From a checkpoint of a small transformer trained on Wikipedia: attention and MLP in parallel.
Each number is 128 + 24 x the weight over its row's rms, rounded and kept within 0 to 255. Layers, rows and columns count from 0. Numbers have three digits each. The size before them is the row's rms in percent of the matrix's.

# layer 17 MLP up, 512x128, rms 0.257, rows 150-204, columns 0-127
101:121115152128123146104104129140112131105124138127147100132156157142091141107160157118156135135143168126135124080129132102133160109138090114156102126157130140121142109124090151138147162121102173102125157105153106104137167148115113149132128092111133083129151130118124108144139062153119079117093110142085174141093114099105128131129171151124123106123131123165162046160134102113131137171158
089:141074106110114087143122088103125169179102147121136150149119136142085115143131146115106137090186145112081124119154152125108138097145132114145129122112166106144138125094130157114143132161097150114098104130130119107137141096147127144122163124136118136118101135123104110133150124140136137101132143077169136169097137116167116112116153114167117141154098159130164104123160196112124199136111
096:120104147142131140131153162164147104106116106142109090141132132166112160117111112126102131146155106148131076120086139168088140116144180085148129091144129130149152120101147147125140131171160108126096188139121137161146130149146111135142117108090162141120142129146114135084170139098063133116116173096182139140155129133130125153142121138115136106142120142130084117117075132095130085128120
105:173133130156079112122136121143099194084149118159127075101103137137114160149140156111082106120145160144106135133134159161117156138125150134144083168139118084067147113130141172177134092095119171087129149111156104161108129131133083128131136120136142157124131119121127125121109120134167127154120147136123130121090139136123145117159096120116111109138082102104125130112169164148120126156122
105:132134139127122168132108147112158132116105164147133133130176079104124147122143125147137096115112173109129151110116112194140120110137117110113115136116122151158089102197205140128155116136142115124109107118104162085098143107120100083134135121136091137133122126087147137131097133119166158100089096138097136120098104151136098083122152116135143110124110123121091100112089158149128153111109
097:104124094154153135158120132149144120091084147146094092205180163127142149123116130114114091137137134050111117114146161134139122117148141122098110142146079100152152116133143149129119118157132107119109090126127122154141146116134113150153138163125104100178112145121096161146134151152144115123118153142101128142138101126148118109128129157131136061093179126094109121097141128123135080121126
100:132110119146148174080094117101130100159088122132126106102148097109119094122123143134140142125116159119088093117130153133139121099090140163138116102108095128130084116130134112118145115132123154122118169178135114152149126161117104179120111170125115155142156075088143123099168142116140141098124111106178153162093112135121121167123177120117148118128151107158135150140116193121161140103104
099:109143164126127134178109162132167102145103154118132180131137120120104102117119124140114119175117153095115124146112092114134130149127116166138110143164102085109117103156120111180085129117108086142142138142130125168129136152151126102110142102127156142103218120145147123173109118125115100115127111074104111143114136130115125126140123125076110076088094133159155123159117124158142139134134
106:137101122154112103105113138143147107128103121148115120149120126088113130121121134144153123122122111119153175131121090148126116136078103179068147109158092076115163145115132170132150166138143098124113135103136132146141192149154143129123130133130118144089098142146128134117189164141107112062114104121138126101112101171161074147122123119117140086113117099150137141137115159111159164119113
095:124118118141126114129116089138109149097150126094148108178130116108133104117131130093129161131126147146131145135123181176138131157124110089110134153135119074129181055118110135121092104142117137102108095069123111113143127135114152119111125099141161169141135119161148144151121119126124165063131127091141187153099137127124108139133101123144092134162148148169145118107140110098134158102100
096:128153112125128115123171129116149125103134125101120127138119120171116099132151126137137136142154147125112098113135117125134086098100119078122116175091146129119119121156155109125152159119174096128126144120135123144125113159191127126112109149105146082111147114145108152106097134162105091120118141115112094170114205118176108069126106161145155135099088139126121110095125183168121101131152
096:148100141106154108116120162130117202088152155121151135135118094137105147160155124168123125102091141060160142134117138124116120122141142109148129123155071085117120178095124106123144132139125135139144156167120127124166120149142117116116106171131103155145150168098115111113122165105132157144141099121155092106139128096133162150154084085134131139153131128121104178164124112113104139126099
108:177097159166114124136146132120083158132133108105092117092167114150151140094114179117150099100154147143147177099129157157109151101122175105121079127141136137150131171150119135106098135112136128127113105096134102119140131166146121114128128136134179110077104140154176131137086137143149138144110160090133113147137096063138137117151132103119118127155123140135088102105125128161123104141112
101:121098101121081149118126129145104166086131136156093167125115113114131158100105123095134146114113100126145117107076124093138106110100107107150103175151126111107152143080097114105129133137148157181100084127116143117181119088150130109123150121136134103167140098130180127159119149127169112149103154176113142109149158157114161103173150111131142106143134129122123141165134157141130095126111
104:110120135097072154090159147149144106144120131081151097162107115108117149096114124135164124158097188105125125109111113097111134105120121155123157148147120100104095097131101131100130136174108159108119144089079133129129167106111110159123122134147098126110124114137137153114163122136118128170084110093133139156134167147137116089185140087126123170125121171139107119136112121115098118164163
102:135127095121122159150097152131127145114137162191113109146112098129138121130104186136126091101143132137101119155131079138102139159149127154090128183136138131163137139192139112125110092130163136131161131147159098135150129111167091113128133175151136163102132115090143124152133131170123145132130146154121121133138120158186148090110142087144104094117132123107086111113134173109137145096139
104:123136112136131141126115172115118113156130124127122109104131129127145137189152151091166149125116115097094108150100112157121117173143162088144117110173095187182139134117147133148166120144115094145110155129107114142137095129146085143147184127122080095160110118122108130104120120126139138108135126137130132142125104078153099110133106119199142133155142124116118089136173110124128114148075
109:135180165091137147136097143133100112147093120103089124121132158113125129117124147097104131121135136124122098138113085125140151115163111133109126117138159124137140102190170157129107114132104076117138118101136100126122115088134177177147097129141129125152172135132141126154105176138148114115115116103123099156121135145106082113128204119133140101149188093108128149151093129152096116124106
104:142112112109101138207133114097081138127115161137129118130142143130113138132155121144137135122101142137121124139108123138104154119114143140121134155135109116185103162125101152161104166107106133114121131137130107121093124099147119134090109144107064169115140149126122146095182133109058105146158146129070185148124151126191134109092126131121094110131125163130137154123147136127160130141103
102:135093155131100096108136152102170141094189128088083129084139125149110106145114149159131135097137136145133096146075124167125104155124187122090132155130161144176158107106130164129150147129154156129128148131120139141176160133173092132116091153165140136137137134136109158118095132118101116109132144129105155107095103128122154106133128119134144109113123118093110114099092151148133085106156
098:155125116107149101203131120113144125135097118107162166108084157094146110121115170163096149117128118104147113125089110101151099133119135108116168072147151128137119110158126096117119129109083096117120132138081167114136143144169124120131102093145101147139148139113136097177135134108131159179154144080148096169137110105118147128134166126150149104103160156105126149124117105127152128131123
104:168133136123106112146101105145119109108097101119073150149143169133105140122107105106107160131174095115143121167114143136098118140120149095109145113099117158116087081126079153121137173114128149158084090102104166154108110143151111130091116113132116123135134093154167135178102128139102154097123096113145121081151138072141112174126160119135122144106123143134130134088119134132118167130126
100:138117146111116153162108137150101173119125111101158157111133144109135113119115099127112109120152136147154142157122120128146093162057105147144193148128084155152098114110136099097143128141136091103152105125117161161126141140078115138084116136139118136113109170098129150107139098141087182109144109132127128119132111111129113076109130120181132158102122142145167153131122140129075153137094
101:126105173104108124163100171115098151107116142163113133140139082155141134144145124160112123161103081154102115145153128140192139107118129111123104100107093157177122141124158106112134135138131100147147130120140130137186122175176145126127107121138109103104145099091109065140119139141125116121101146119148116145129105111119168120104130182143133109131071113167126155139126108123166113160108
101:168119139131115107140127092126144106166141099132131150133141121146110135112154161158148107122085109134099126120092131154132146139104097147139163142158127119135125167141086110120148090101122127150117147146126133144120091160144108152096131077108142124146152136128112104175145106136152210137104085133087173098112149165136102126128112083110139099156116149120121140108136156161108147125199
108:094149150138140144147073114101141184135133120119070178159131166099108115105169142090152142146109157116183129109115125101136158101134097134106134145149140139126111110138135122074118113158125116161125154127130131124140130141171125130096147093131141114156128124116134132118127148139123128096088091104056096126137082104146100108091095163132147110121142139156131171125142156129110136163140
112:141124144160143150177140099101147103159061140136127095094122137103100147113106146085129142128119121125149113109113146149137127174127117105134158116110133119111130146123084123114078157109160108097146188119142131100157136093164124104094128158168115150120158146134143102079170141151140113111081135131125133123143115170153070127132129141135122110145106180110102146102129162144123128148159
100:119085163140129131144141138123114139104105116132145085160145137102101140116120074124093159141149123125128136127140129156146189131112210173145115108138085132127176135136177167114145130094125137096059166150121110153099126129096122127112110152138146087134164140097129124143140142161129149127124119157153116133094114131146096136132123130165139117104148105130128125146119056111129154134129
093:152167173126109108136176153150146136123138159146098145131173106118114161139138151139153118116141139122146060152123086141102122162137112123112123146117132158096104112102045148109093135122145147164154153124129107128125132115152137109110111134089124117138091171142130143147105159162075124147123104107124090119117102133135102091129086102122164108167103118147107143128114144167126149095118
095:116118178126112141133132125122092121147171144118098149142120146148121116115150124117095161147115154142138151151140161114083134131094101116132119111109115151132130155137122080191120107169137170137131143165159147143118114155124111128095151106112107157183153135133127136119143143094160110182153143142118142148109112164122094119152125137129113118104155101172155065110093125126168098067135
098:152143167129117102105085112158115147117130166127100136119181091161138123139131137113152095093136132136114165171141089137160089130173126137151137099109127098149126135135135103138158152086145122107138110052131144099117140107129100102121143134135115165134143117110104155110133105143112087146169105146163104128124102194107104097151106105129144140123106147153125131098147130146127089174105
104:135150179150122163139159141139142136124129138123112098127131115095120160141128071160159138132167112119149136152100119100110125063112154122183084095140150185141115133090103145126138168149126133117100125146110129156160092150178129144114120142147137121115151112097153113178119114082108084105121114147155122096158167088115127112120141091126116126111146114131111149128105145103134092120099
095:170116140154146097124158153162146112176092117134143134165141115123135128089145125152077148141141106094116128126130116104141151114113108118084110151169147157148134106087110093132094125129147159147110103149120126123109112164143142132144150072132068144158137130101115127146079140145155127086061102092140111152127145105124168149122133099134149107092132138152090130122116165136145166140132
095:129125141123115141121097113079134118080127102103140162131118111138125097154150131079143124126100118127118125141168134104140097091086172082142112124175139168122115127130128169171137113144112124145177151108133131134168138104111169155149147078130143107101145080166104176123095142150090143143111132101108112130105161106150144153159135093110157142120147092130131137089135127106147159155131
103:117083091159122135107166141052135145122128131142111127110114115092134153122135197166120139118132114147120147113131126162138174109141101098150157109138134149121135119124123150118087171159130070121114092143121158140140140126090149142148130140122136125138138065153117084139134130123112187126117140122148121143117157155154123107118126142129117171103080104119079103136165136101093134150148
104:139111117104123084095145179136098094116129142137160136131141126148112158103165144141142142121074102157128095142132146121132196133160136099130104133102096102132124156144144139139118075092112155114105116146112109123081166148130130129140100106113135092102099135118115134136131135112149127137078136119110091183098121129137152121101130129153120096119134130122104128158053184129116150159160
098:118131104114098123141131141139103138144119158099128140111117177130172157186135103148176133110152162137130127154126139133151078139125162159135103134133058120176115181081120135161111104141117130100141133123129105096097125146122103134118109115126139111112087088116090115111149116129125106111156125147092170150084129127130099096191150117110112106086119128088140144130148140153138134121108
101:107115123138095138159097142132174138159110139158149137184120114094163107129153109128170144139076111148144101121163117130144120098088131102094132149145165147114133143143126072129164117123118097130157117087111144073130168121140102158112125116144129114120146155087098165112108093118129102085109173110121145135111084139161108117160151136158078130148153107141140108124092120113118138121129
098:116105097110094121142148159097137137123114096160108129066045123118108184141130114111122152139139145118129123140143108116143129132099149134165121103092124122101110112123120145155155102119154147106129098120145103110141128115104099149147105147165125111107135150108155123138177156166109144111106091101145106139155129120117105135112145188113110100117158117147130145152133127136141093092212
103:173141160129119202135129126113145097109153127131124100096076117110132177129136132109131136116139099140123108148139138145140117109131051129132143134172162123119124111108158161116116104149105151133119102136140126136102126127183141119136107126161127152133163111120130129118132109131114114146141096144146137118124103164142086109152091171122092049126108119182106145104158089120112097107120
103:145162164107129129091135093090115168152102137153132137150111121130110112116146148107139142124107122135080080128154146124101146116139182114145099119163083178117152125125151110081131108156131124109115133150086149130117131117131125132214142188146133126104090165123109136105144101143108099095132153132153107151108103126145132167143124088142092147115093137108111144132152162118133155129114
086:134173130171165163135080099106099131110094142089157122144131136106141096174119173128089080069122156127141168134099110136152167140141143133104112112082138131112123143130114095100141136153111158152142109128134095195134098136105129103124141136096135141140143142118140139148120121137103116134089145120161133122147169147149119125110119119150113090119130176133132106172077163125118142124116
108:094134154140074172151140149140112139130136093132118123105154135083140115134173111149134129142150109124165165113093136131135128134124073129167111164149131200123155139137141109135113110087108142153130150120106126091136117137134107170148127108138125139124129149104136079106113132128157082154135123113127106173122156094113113073121140134110131130130114115112132115120173177080077087100133
086:140142129123099124158112124128131095124143122160081138101091123111115145154161092122083115187142139126088164126116144134151097151130142118171112132104049098135102164121088149136104138130155172105121160138140131147139117099147130124129182132082107124116115172094140127107103115152100124150162110166126126129140148134092097183150155099126118093126138093113124129121136141112112140149155
105:114081133118139195137089120153151165144124154134181136120117103125115174106128129123125145091112149157080114197107118172119107118124126133163130139147134148172153183117133129145090132129109119102120142122118100150136131128110127148117117136171137172107104168106148140143108145173158111137121106100110123112117100099138141139131106111168116151113114146108087081118126117099177108119131
107:164161129126142127115126109089089108182121123123115138135118124138078143108147148138133112139123133134130115126079122158083128128130139081125127123148128117170139151133169115170160153131144118123149131134117122120137159121136108150145138166125104142107139091148170099192148186135175097131133143150095088139121133167127103104112132105157149147087115138102133143131098122133067074103094
095:145115141149130101147144115113079143186081076110160131115100130120151095162116122145064143165139105111090139102130146159179125107141114180139154121153112108130111161106118168173113115142168127121124164093124093135144131110145139132114126121136149127177117119110149145147158095134118148145123117125119116105132108148143120108162125157136096117090129146145145166073100116138110143110165
096:164163081131134126150128127135111148118117136122135130105156134122111070186135124114119128165172114124113109128084115134099066107126141100092112149130126137163127162114138175132112129120136100144136117108079099118116107099100095129135138154109096162115126125166149120142141148189127117141150142093137128152140123154147142119089127136152152151129135117147164103055088146106156142086117
106:159152133106123133146122125176125159097131132105120096129109146111135109120123116103152118145101158109152117146119103136147188157131164072137129124147135164127126137116165084170117143162169159173122157124084122118135111155130110132119093099152143091121132154094111152124129111154150119138122172123099170099123134145144152106127130137165189126073137114129118142108100083140079152150120
109:144169178148119114109115126122137094150133142139117105120154139122158146125093131082169095111145126097102143137100172134134148069124132109105137159158128113108166173135138105101085157108145156145128153106173120144131120124188159128106116105133148133097141102142112112125103139153107109125133091114117098081155087134110119138153145154142163127139124073102180099097127129137152158126112
107:100102146143112125112156134147108150118146129113119073111101157145086130131128131132123121142125113150097135109126095112154120169125101134077168142106124141120139094122103138144115074153108135080127129123147138138126187129166140122155109145072160172137143154084122150119100161145162108153097135140122178106188134112119087118113115104124154155138130153151112156166171161113114124136144
101:137118117119121116172142118124094159123121109121146121135139107129104122131140098112106123117180120135159122146118119097147128135098138144151102156151166175133115107114084124152118147084095170152158081121117164136135117137118127190154110115169149091085146106138129132124109121160143116104120163092125154151128133114133115120117118074131129179111153145142123066087148188123131162109094
102:125062156112151161148104080120143137127127101118099112130123152142095099112164121092113105130094145112108101133145110109108130111140143087106156116185092108164132094112098133101153153178163120088124139106128130133174103118128116140160185122145141138155128111136119120127129137154133123179097183100116120152119124147132100148090174126154166125094127141154149143150109150139129130151117
094:139093109117130083132137117097054143164117130126163115137124103130111108134114141081080132139103135141176142107128117135119169133096157132165146090109138139142146129115095090114137171152116131117103095109136114162119124127170120145074130154138120144139163101119117170124111159141128165120145113148112092170112154139138128100147130098135087102129196130126174121105097108151138125119122
103:124113107134123163140130135119102123139127167106108105108097120099135115098094146145118129166096131123148155129101082114116120100126146102113105106147127137107089101116186135059093141134129116137114099140135122186124106167157133176120099074114133118111168167139118140109122082139145137130112155105108152137142117115176159127123171159148096178163114154127127082110139128143133109112124
# layer 17 MLP down (transposed), 512x128, rms 0.273, rows 150-203, columns 0-127
101:158126135123142122151139100105107146102148094128116092153103102129121105111130105118117144134107131107126122149144138137155098143126112143097102130130148132185138176094093101137127142135142137129192125184118089108122077135135139164078099176146118086135180142140160160141172141142123110134131121133158129140161176170094126139096091143128093121113099172134106133144125087126122147121137
091:134123128111120078095133128159092140094146096116122136117153077124162104167111130125136124112103133173148132120139159125152179110106115130128148144170138079118135128117120131103120109073107119108119178112131157133105097132085128126149088123124167116164167165125101082181160138106114126152126159160126119107184143133083135155136150095112158112153150138129102158125116113112145118118139
095:127097147127116118169102149130080157135110129133132126148119121160106105106133071158160094125142161118163128141158137149116144130073166152154173114142177101123113142105132138123129145113093111065116107151116111145164164146140120125099133132110145137148164079138062149167100111118128162100138129117107101115100139121127104085121150129104140092115149133129161142134108146156093137161114
095:091143134121147132154106078122132087107090173115138166123125128119109115092126085165177151115098130142149131140120160131137124063132130115148154093094123159161109118120116113117152167160141095140140101140099133124140137132152143149112103150133099121098127116088108107127177169110068126104131098142146120112161141117130109143100153070115158112125141149109157118119113084110148159100121
106:112153133090116152144134147125125120141117149190116122143151139086156142091059138129156145150104114107092146140124169127105150113112131108147152147100092109160172141102096115164164139126178111139126060132109119150155165118104140094149115160126146133108128189120118156120138117119110136130118090103129139110136136138138133155106104141106089123127169163160128141123107091110137098098106
103:162160116149127112075121135124122080124129161101117161111159144172102092104163140168139141139104091123172143129098149125154128135109112116091177121160165152077136136129108113160114113137125096142093126129161142112124158119157126122127113116108132134129119154133177140135133169103072138120143095135112075141128149149149164145144115102126136148113112092134114131153145146163126178093164
097:155143157105118145099129180149123147167154132123135131102074150149100179133158128140144120088143127124133158115103095130104102141174145112115116172138169101144119113188115146139122152112140116121145123097112107106155128145136097073094118079140144103127110162149120161165104158160102141160137118125107127112161162157162117102155122152107167143140133140105123134134110109162129094094134
100:118205119067128129082153120112124142086102160175060131115148152131141134109111093091134122145153123153105108150123143141143093089149156128158090104110149112136134136102121168147140120152157118136152123099105116133135115137131118116066127162121121117115113160134130145118125089124144145143125128132154094120118096122121153154117140131139094133130099108128119116113125101045143089123140
105:117103118135127118151114157127148130142170134151137106134086155119126098114132138113147134121148152107100096100110134137136114122088062139172145108117122121127111145163158060053120124119127128143129135133140129121136131117129110162135136101126150136122159099138139140133111172141127138128107130074198138109121127114108146117134131155142106101155128148099125172100127070105184090178146
097:089116113132137116141150161157162096149094092157139109113063132122099125176125111158086158057140116097120112109088113147115115141118120101112159131130133128090125161106150134131113144122158148135137114109148176140129157078180134106137167082132125083161138143109103111172142131141120091138133152110109157109114138125142138123129112155145151136135106164112079141114130106122111113100127
102:117106141121135153080124137117118136165115196158096101143132116124114151103125105131173154149094153119132133139128118099099116105138107167126176135081151116125132131077170134134119122133113128126142161129151119141089153160093133083088141121105094120138154160098160131122160114106149152160155126096108137106122146149116118191147108151100100125134133150147180108158109141147120171103116
084:092098085146098144134105086103121079167140087142134137135121137154131139085103107152173127136155095135101125148122110152147108131128126185137153133142145138144152097152146173070162137125145148156118125100117164115140119116134082194132148113092123124112115170178102104151125150117144115123127134147101121145084169124115129121122133134136147092099136103134109117119100141142133137087088
097:110121123140092110117116101110093089121145172122130117130115166129118144114118137145150159172104126121155093131156082086121113115147110163164148099078115112108116102147103165141150080164149129136140142175127069145099161082124184104128123126116130162146158143112165153105143139123100114149085128142118150118133155138136126156100147130129147148106085119104120146157136123180140135127151
101:105154129124099182154171122127155081141168120136128130142137098148105160141109144115084177126099122132116107171149114107161169168142118152137133104142114142094151132095139111132124119104109134117100115094139160110081160086141093127121148147127082132123169152128122102121099098126133131172158148142099108133170148126167182098123126102176109105107117130112134155157138114131117148124146
101:148126209153146128131129090118117136110117120192126134133138135131167112148133135128148124125164105172155123112144114106133103089168182087177091130133136134126130145128137135107102177147126121138097121093131124089106124126098123102117112102101147134128156121110128150129127139115124158116154104127134176130142109112097105165143080135072108078135131122126138097179153102096141107113108
103:112148141114130098148098125144174110102149109132129124116092132163138136122122132081115168120137141169124130133123181139135121147139088123159109119107133095118097131122114160183144120194128128080107122116131137114120105137124131121173118095085133119129152139105106083196113157096116141086116124107124115142167135121126094110132113127167118154136158134127131145133090136134123144210161
104:161127105094104141119170142133137112148134145144124093098106172138143085153156145133163144111125153127137131052154140151114126136154089178117134104128103141140140118130138129162155105102112121104103142156116104144124090116086146138114144139145156133151103101145136105111164113097105141154093103135141147147162141141124181148099135119169115160098129152071151098138194144114115124141139
119:106173113169118150145080095118114134130137136082112089133101117123125131123095101122172121109122112180085112126139116123172129089145133089151122150153130123130116139108120141101147145087151138146137137127085140105162114121150136120174114155074121154112108125136140131115137143148126160099087158104171097143120129158113139132101082156108131101125133164096133130142079130110152158085176
113:114072177151142158130143201138132147100097081126129105110164126088127137167095113177104134102131142131113111148135091124116134142105150138128136148159122137115098123144121158147132129114069112156161128082122159148097163122110155139120116118126119106118136173107119121147161093146124117107115120131093112120101094141079102122112167135098136130145102098117130118186156101132154121135147
104:154134133129125135142153112143093115113147180109092151067124126141102150125147135125072108110144123165161143115095104127135159128115131080081107124149146145137128113158151142115184159141117094129103141145167082100145113111086084133138113138089136137130121167150094131149123099107113121148130128126151120132129146121118150177115098067133092076128099137118140107171138095109117143124131
098:149111091103138188109128137134079147157146106101109137120103090170099108142135144127097128155129144060103100156168118160101112136134092135112120111144091139116120173140151137117140135146171169107129116142121125116119134091099150156089115136135142103144098131159145146147097105101108137114150147133090110106191164136103145155117101145151149144140081118116135116141118161163121125148098
106:119135142118130149115149156113115148100129175097118112147123159106115134116151117100126093137137136065122118189126148131111140137138095107129127116136146130138144083172114159077115127112118090096141104137182185117126149134150108078138132112106143127176120104088177159115100136096109126135147126126171153138134150101139107143130099125137126051129144160149110135092135123155110112126106
100:169121138123086144094147081141138103127145113164123105128119119141116124136114150115166091097123132170093134072153145127096109094133144155124081141140136141140155117143129132083154140142145137123081151115117097132143097154090123109102160128154178123094148065136096118098148121131130105099112169181134138151109159163131127164101112140119117092140130112100109153109137136152168134117102
097:122163130151147087145146111126118143134165128127136114100082148130175107141132137118107150093117096105127134091121177109085050105144164092102159129112095086131156118108168116103100147070098111144150151126145153128126114098135121151143106132140151148161108133129149136171073144112104155127165138130113146091129147150126126108100119116101139175130142125116155122112162153120134147146125
096:123161127135118105114138096108094136087153121119090133159119114131147136121118086138105107112177167127103139175151103117139100135153111124135129141160119118083154096121103102178099156122161131159173091142104153099117092145118130114154106104105154148102137136156109096172147139128099100132113120116144103126131157107121128087133153102149076159091141144150109136128171166149162141091110
110:124167138143123088169097110118115143132135139106151091144145117120133106169135153165156148122064118174150126128143136112113103133105165096116136148102181146113136155192117165108146112155096124114132168092133114153105136125152110124091105121126099143130091113127127109115121119165167129089114172138187145141089127152111121101087127165125162117131137109127082120141129130169126129130139
098:119139109188154128107120154109173191137113117158122118177128122132104120120102071097111123148134125139169139099113142138162128149138109141113164142132134126061155114127120106087186080105146131137113164098105139110146102091119151129146140142123126124135131105115108125109119168122171117123140077142154145127169108109137066142141141099143128126128100111132138123133122108085167136136128
099:092123108114111095136056118074120152144089124147124117124097129143153144112164130150100104117140129094141195142090140141168108116104125138175124130148124165113146102131129115141098114120170141138141138090122152117142141105159134131151121048132124132136103099121164106139135092119173129135109136146100109168130110151110132161131095135070125120106098138142143119131115160145140163111112
100:150114156123119110120146092130101122151117122105104141108109125127132130140095153134176137140158150157147091192122117130110118128091169147133130151137136205124087102099115164114134134136131107150136122138135147065093130146150141128145154151115187168101092136100154120131158112151084148132151131124133080132114113105104154127176148145164131153124151132115142118179150129107093147118117
099:082143116121143150147109085124119139162147137119112156136138156129138102120117139112141185079117130127127116137115138138078124122123080119112131138103172125166091127114133130121154111133157117119082169141162095162123121153125125150100103089139095117115125114147158137148145140128102134170155176121116114175093116129133183131115100109129094126149168145147115083113144119118157052114134
095:109072130146137087147094130135114137125126148098119089121159129134083155099131103105135145114120094106142197113138156157140120098102114152097135102119146130124107157137127116136130117121113124125126152133133111172104100157106123111136110113106139121127147159146083140096136135127114081128201140132120119174114127127121182117119103226155104158126142107099130113114129132100134152143125
103:134080113147120135109144121118170124131117145158154069103115107138102094187106125161156104116104140080139098137142147148137113116128155161131136154126162107106148166086119150153133099097154118118093128162151124129128109094137162106161119165117103124149107127132102129153156151127105077139137156164131157126127112172153099120157128178150137089084136105109136149155145151128151130101150
095:122142130121160165137118136158141086098145180117094126122145149128111130113152126151110116119127133142099131071147128114140084097130143145110125086152131135129140136107093188095145109133130115110118129133114108077115106116123090114130108085158130099121125111159127131157099142192095109126123114117099077099141126125131125177153188123156157178102131172146130119138142135127167134127172
101:126123098161116165172094122098107136085106103138128119113145152136097128125122107127172115148116146108165127112102166113140133107065109110113090176086149165155181127119126125141127158107131163118099088127083132112131146116112116119109126122105118125125123111115115152113150144137157107145121134148116134147105115106139183169150116126168159087172121115160125143108140144069171141163127
108:105127148124171126107159143108138113137118147148120098117145110123142114078116069143157148112131124115146129186153091112137085092126158160143118143148144151130165122115164134114136134132114149119131122164099129136068111141086139123118155146125144174139166128115151115141147075136143154121169151150138152147144057132120135124136111136118144102100108094152110122127117084114097090092080
106:134112143143109139157145082143120124167101140150110114090112146116168143147121179160131146146160135080115152110151169155146124136121120167139166139144133135112143130098086159139111108127120152120103131080162104151142095060158173140126111158154174139145148121124127137110101174168095136134116140175119145127142130122123094135173132138153086152140164130115124131127140152166155110143112
105:115129156141141119149167164136160113113123189151174165138132113178089143111125117122116157114125116146084141153158123102117122149129140133131147139157155127065106122110170098159139115124102121148102143098151144119121078141106118151149083105145150159129086131164130120118172108089134110109140122133145161146131095147142142149184088072119112121150115126122145115151144140111098127165140
104:151074172109099114093130131129149115110134119114143141116139096125154091116130111107098126144095109158119098136143142137138113102148127125100122153109147103137095151127093137127123172150101118104115106116133104174147169099106150125126200093102107108141061097120132134120191130133125166091080138177160126148123105097095133167122103122133135106131156146129162149113123134120136126095132
094:119162113094103116126092143116141098155105170135114163113112125083103113084163122158129135180125094130157086131106137120129159116143137141178157130154098097168162169151137146127122106085088143122111141087119107133116127119127080151149135138195141136135119167129186115106109138117147147116167121105127124091133153128144143134136143133177118157103109128144120154128092147137102146126111
103:096114140137094102159168134177166092116107133142119110147133157144140150110112119119172095146119130140103185119083120119098100155129113147147140121139126098145119132100101118148114133123080137093059127094122172167146116156120156144111128163118125145118101097155086120095174126097116157108144065107114119116142126126154129151144119134149126147098110147122099117134112162131159148147156
099:172137152110108137154103156134114127109175080119118133113141164109115115132168118130151139130120135129147136082106081133153122203101082134152130096173128124133132109164142121139131126124093109097149157139133134140115114072130136141097119157144119127150105143152136146075149141132113119130114103129099144132113087156121116126140124079126132111194116180090131145110085109137102113110167
103:114143156127099131116125129110107092135095123086141132172107162136129126121165135137140078125128139096111186178123162130093109116126128147140130126113143141106126113128110096070145093132144145112145124120107129147124159120128167093137138156114121128127160100101139114149106155124152126128095150118080081054124147113161114150151129151136074090138136128148112118169103166109082145157142
103:086126098145113107115149149102109101148119154198140116147150126150118128092136124128139081152096177142136115104133138083099134108149120103133139115128119141108078155111134130155128164113127119164137144123151123141159170073119129123182138105112142124111142114153110156121155126185161128129111154084124142143135100171127202143107084133157146138123170142120139134129115132133161153115126
093:111128089142185117115140164152128137127137194129135131123165130151142115138112148122193181104085093118123116114119130127121136098069152164081155144152162170095132104120124121129155153154130097165144114137095149142159167133128134157093132116167132113141123091110125102121155110106123124136118126106152113109104145137133143072144145176119162120101160136111116104116157110128128134118106
103:147127077109132091096156156109148129135180127105163102158111132095130113117149140112109119151165103116135120115150121115141130123179152093107100147152115135102139115148121144102145130156166124101130128129154060147145159151103095100132159140122069145132137142135122130187105112091142119103119121100110157113133151136103087118162106139121115114081118070125136174123117150153125155136099
112:141098153143123096128155131148083167127106117124137125149149134092142123159117102132101140105126166155146120142151133126113175142136104111092121125181100104133116118091156112121153141104119143132133123156111097118105150138084157147133139099175121085112126115163144090133144121090152120169191186160158159113129135150108130130140127123151151092138113165134163126125108136142088090072112
095:117135138184154132146129124111146113149154187092092123125141112134083173084153122088149131104135102101125140167145080112094120122147127105111143096118126124138116093146126126129138123096120132137131091127136174082136143146128138137101149102143129170140107129121078132098124172091107120113144082126152129132117103105148142194101148138155148129118135095127135154100144107109176119134078
100:093109153138125128137140129164140101119131130125120152141087148123146199094125106139115118106090147104133146090154132098139147138124099155122145102183120133123130080137113122126130104125132140075100152146151132146142091156116155126157100093158146097138116130121145157102100165080111109126116123135119103123130135109122100187121125130103077099135123155124107158164144102096090091182157
115:156135108140142132123130105139153118134122118101139083090150168116161133163124097091190079097135144169136096182106110095116111135170118135150128149113149121128115140140133149089115157105121121166121105115080178130135127132095096101101113076095168163115105108098132115129122149103123102139167122126163184149149128146138120138105138103095141123120127113150111105158146119147093130136140
104:153131131133104104138135126141088123109143099141139142174107153137115138130124073134121106156187164146132126132165096126088101137162161122114108132167132066132106127171153123127148069115112062148139213113113146128136133137140135092152119152135134115155132097141115160096130114125140129098134095118119138131132121132140166121115147138135075105137118138131115091116112080139140139090133
092:150144128108138102169142158135145115119124167116124154148118158129099133147135127133133145202144171136106146100111097140131122101125134163159154141142095109109161135152133082094127156107134083175124089136108119119159088107125116105117094191177131130100106112121160092135143122171137124128161129109169163141123139141099153150137099137167098155124137105150115126080117096148130117126128
105:128121122158124117161143128106125080129157127158137129116121117129128134139125142121123164145106129132135139161129120156154138149079109096109131142114152135078152101129126178089141125159126087177107153135170170143135131146129140108099181166140139114096138151193167157100154075130074153112133120121114131153138122101131143124124115149146180079135130141115089104157102110098135151143109
105:141130131111111125138181129068137123125138152092132177146137130144114116098091171140123130131108121138105120169118120123128098158097114135123170142109152134141111121091111123118132080094184113073136084141100114137142115132175144149126077139111165123111151119100099124128154159171117112120135133133105172100119169137133134114129138134132069127181108169140145133118110149163136161137144
095:108121130109132110132119087107108134107125089144090115149187151088141128118065124153112142134080123134162149149139140137136157117147149138095119128127085121126130139190135118151135120103143116145177098135101125140145104155135152145155109138130162093162102132144146151147132126130119079149176157138118114043139119134148128129099122128126151143118110157163104136135145154139101183157123